{
  "n_head": 2,
  "d_mlp": 448,
  "activation": "swiglu",
  "norm_place": "pre",
  "positions": "rope",
  "init_std_qkv": 0.0455,
  "init_std_o": 0.0108,
  "weight_decay": 0.034,
  "warmup_steps": 200,
  "schedule": "wsd",
  "decay_shape": "linear",
  "batch_tokens": 16384,
  "doc_mask": true,
  "train_tokens": 84330000,
  "dataset": "wikipedia_en"
}
Each number is 128 + 24 x the weight over its row's rms, rounded and kept within 0 to 255. Layers, rows and columns count from 0. Numbers have three digits each. The size before them is the row's rms in percent of the matrix's.

# layer 6 MLP up, 448x160, rms 0.178, rows 0-67, columns 120-159
097:160104159080079113168144111123098120140154108113140145149172131180151166141130126130120166136103089114081188145166122139
100:133100114134084150123100119082139138124126110116115122117086115148139121110184100147126173129116114221133132122163114092
079:150130121126181117142114147119123122085138120153165158103125086126139165118105132136121114068122096136118123114185169157
086:118102115120156149120136141127147123123122098123139142146084132158128112140151128170122140121126129172122163113155148121
102:107147100154155131121113130121116091153124124104122116105143138120133121171142132097131097101138147154061121125116122116
090:113100138153155079107124133122162064118127159103140163099123133114135164128133101137135122154171150097127129134120089086
093:092167119136128105105098080107096120103132100131121129082131124098171128123134109128085163163121101133156111080154173125
098:107164118152124113154125094145087098129082094155098145100167180108118196125103135153140114097123124144140120123123134093
109:123126123111129121149126115088117137091067110132169093138135115139171130094086153127106160124109131082136103149097095143
107:108133107139125139108102151124118152122147117103126115174120182166140134076138134154122106134091144117134100161095125130
103:148107143121075112122106105088166173102136115137166087155168162109138112183122098115149159094156154161139149131079161111
098:159168125140134092158106145114134128140142124116132146108099084148142112154116121147159135132148145096142129113151159142
105:156118135132140140127104128159168138135093167158155160115110145137122124167157126165138132115157083162142113157165176126
096:126141096140101137161122148160135138122133115117118096129099124183109143113097156101114141147147122123096147142132087162
096:103173135143118140124142127131079136114169115100135150136142130092120139160145147106128072097122148128172129126119095143
096:177145124119127113104157099155153130105089141146141145103167162115132129110119088110117119113116113137132117152122103149
090:131121120191128129096154106126089145168156115127118143137131137111115143112132137163108116136129155156149089163159085172
103:108118156128125136100146124142092137118132121086116132127117084165137125153192145144176123105172118122136135137086104122
105:118104136122121132144150119115072153136145131105150136093123164138136121117133134113111113117139095133152147107114109137
131:109085167108148117146103129106142128136128080128145085140151107112164133132138164155181131122089138151065103087146139104
093:111115147144172123090102116098142122121128067136154146117114110093157134154142153139153114115122127086151093095186138113
096:131141112121142143135140111138156122138161144134121142154129090161103114155143124167119137146117150119126140094097131132
099:132084092058150125117135123147131131127182109150108175097151115107169107125108081176161153125128150124146140134109176148
101:125112118131100131122095105156096132111133109100115119094168120154140130056094095181076165151154124155132085114123116132
095:119161115142116098148145127187111128167116168133084124106129144116146142178083143145146144114122178153158164152171120110
107:130144115118178147140161097122139109161105164117111091137116142171091104130146141151139132100096118128071087163106111094
101:099168137083135149142107189137134116085126113152144145170143102120127133132110120128104111103113137104160139129155149142
094:110127119133118130127069140108107135140124112136145131114111101081081110165111127132189113165135140097088099114162093128
097:104108162146161134091122154155086129131120088138140090162093155111093111101167108139129116071092143114154122207145156109
105:110125109152143120153137156131129136139111146105128128083145178108152093132124094125143109124115103121171137106138153146
107:122132122139110102105146112106123146138135113156113144156110108122077167118125137108115155144092101102118113181073134101
088:109120139131131077089101092114120171166144137132155143142120164131163091119135110145098169122113125142123117143138134119
096:125138155113133141102068127142114112161116100159108147091101093147099121120177083185149104148125152137170150127132128136
099:162172139105120146116143137090136145148112146089124102085141110137122116144136107148104105159114153125129152158117123133
101:131085130124124160094141108138139128110129111095094159139149085121112149122137151126136121139116113088083137111123112137
102:139128142097110106123146113161096119129141127081093157082117134126124143113189151117132159125105165091165134092181141167
096:114122136134145146155149127132128097111072192118089147103166150154191158141100146103109145089148090150104107151133120111
110:106155112101147069172156117138135138088104109149115117146157144091183061112098146099124105123125120126159128132107140142
101:191139128088141153144163127152144141125132185128098126132123125112093106147105183145100133120132192112141111167124168103
105:100150160114116139137173098166163105116144104144123141147154156131110123114116096161161143140087116131149107157126088111
102:126116143132160117140102143104118074132142118145141159159127140116109138095094123150119109162112097114142138127141131118
097:159093139118151123129128129153135139138100133151120110124101135146153164106159124096110106108183108099164151150156139136
099:108146159119135154101134169161088157120108161100131105160108140152125142114133143145148155113143163139108140179128090099
097:131132191122135084137133114126100104137130115085132100192126075150141123102121105076118082124089128153105118109113129118
099:133084119145097114129159131091077095123123140137118141132125114085114127132136127119121134141084099177082125149130126135
115:134113148155156111116084138139123158100121150137147102112117112140192092108140093118136115117157139085114165132094106082
101:098166127145116142128163147153141142144113159119173109135132130174127138112142117112097137139136120149174092139153131152
088:132122122155127108123134176097142192172151105131190124102139129144125127127158144152128176141137124120148134155127098110
097:153199134127109137082123141101146106158146131163137157130128107163118151148095181162143090108094132172121115115118097105
094:138139137162157124148100116114160118131143166158131142131129136118129112169126083115127085131115145133128116166165136164
098:154127116126117150112079182161145122109133107137128134134122131169106120114145114110118110168114138116127119156131077130
100:138128113132151173161098107136107131142096136121143184132148110147152143120166110133144161119106134087126115112113115143
113:156147099149155117151151105138128165100123152118165106136127108091086111109130118151126162145082151132098142122136159187
106:121199127124152163128103147148120148109100132139173111148083171091107092146157163137099105135112106111135104116123155109
091:119153137159167087155139116125155114110140112108144126107149114105123104141096139089069112085103118139141148178150144146
098:110152129148148173138096130133132119143117159125132131149133136117165162141150117126156130149132134141077127086161113141
097:097161163114111128123126097090162114125136134155175142130127118168157088094145123128151141074161124107115094118086136115
111:112076102171178136089121113154082160101138122141140108119131140133112140148104091178174117101168139161098183126118122107
102:108146127095104150137116113097141128169113134103126115155151139203162148173150133100105142149096103124129163078124142126
101:167093122150123148108107130115117136141106133131112137123130134142146127148135135147123147120151168127127128117146092105
113:109133111109144124117097145106075148123108109168135126132101160130101109120130159091094086126122138114079110097128125116
098:169131121108163126147145183142089136168139157082148142094133154127115157141115110134135128123121086105107117125131136151
106:118113149136107116127120068119120139132147147149113111165139178148123124118097114150089165120145180112132180108148142191
102:142140125108131109127089153141131140131132073149139121120147143151125127151166161120095131130127124133085116180116123160
103:126110133118150117126067125132147123144148140156147118112094122096159128101128131165154138151159148138176127162084157180
101:118147072133156138096107126123119151125149150185120121156109141117106122140121110118128136147119166137109123105148135128
095:149181149147145148106169110091111134176138113121144148110084136144121124156075104159120141099093125104133130149141117104
098:089167126124154128139115156174101156119113134164183134085133131140122168123133120160167110099157096099109152150146129163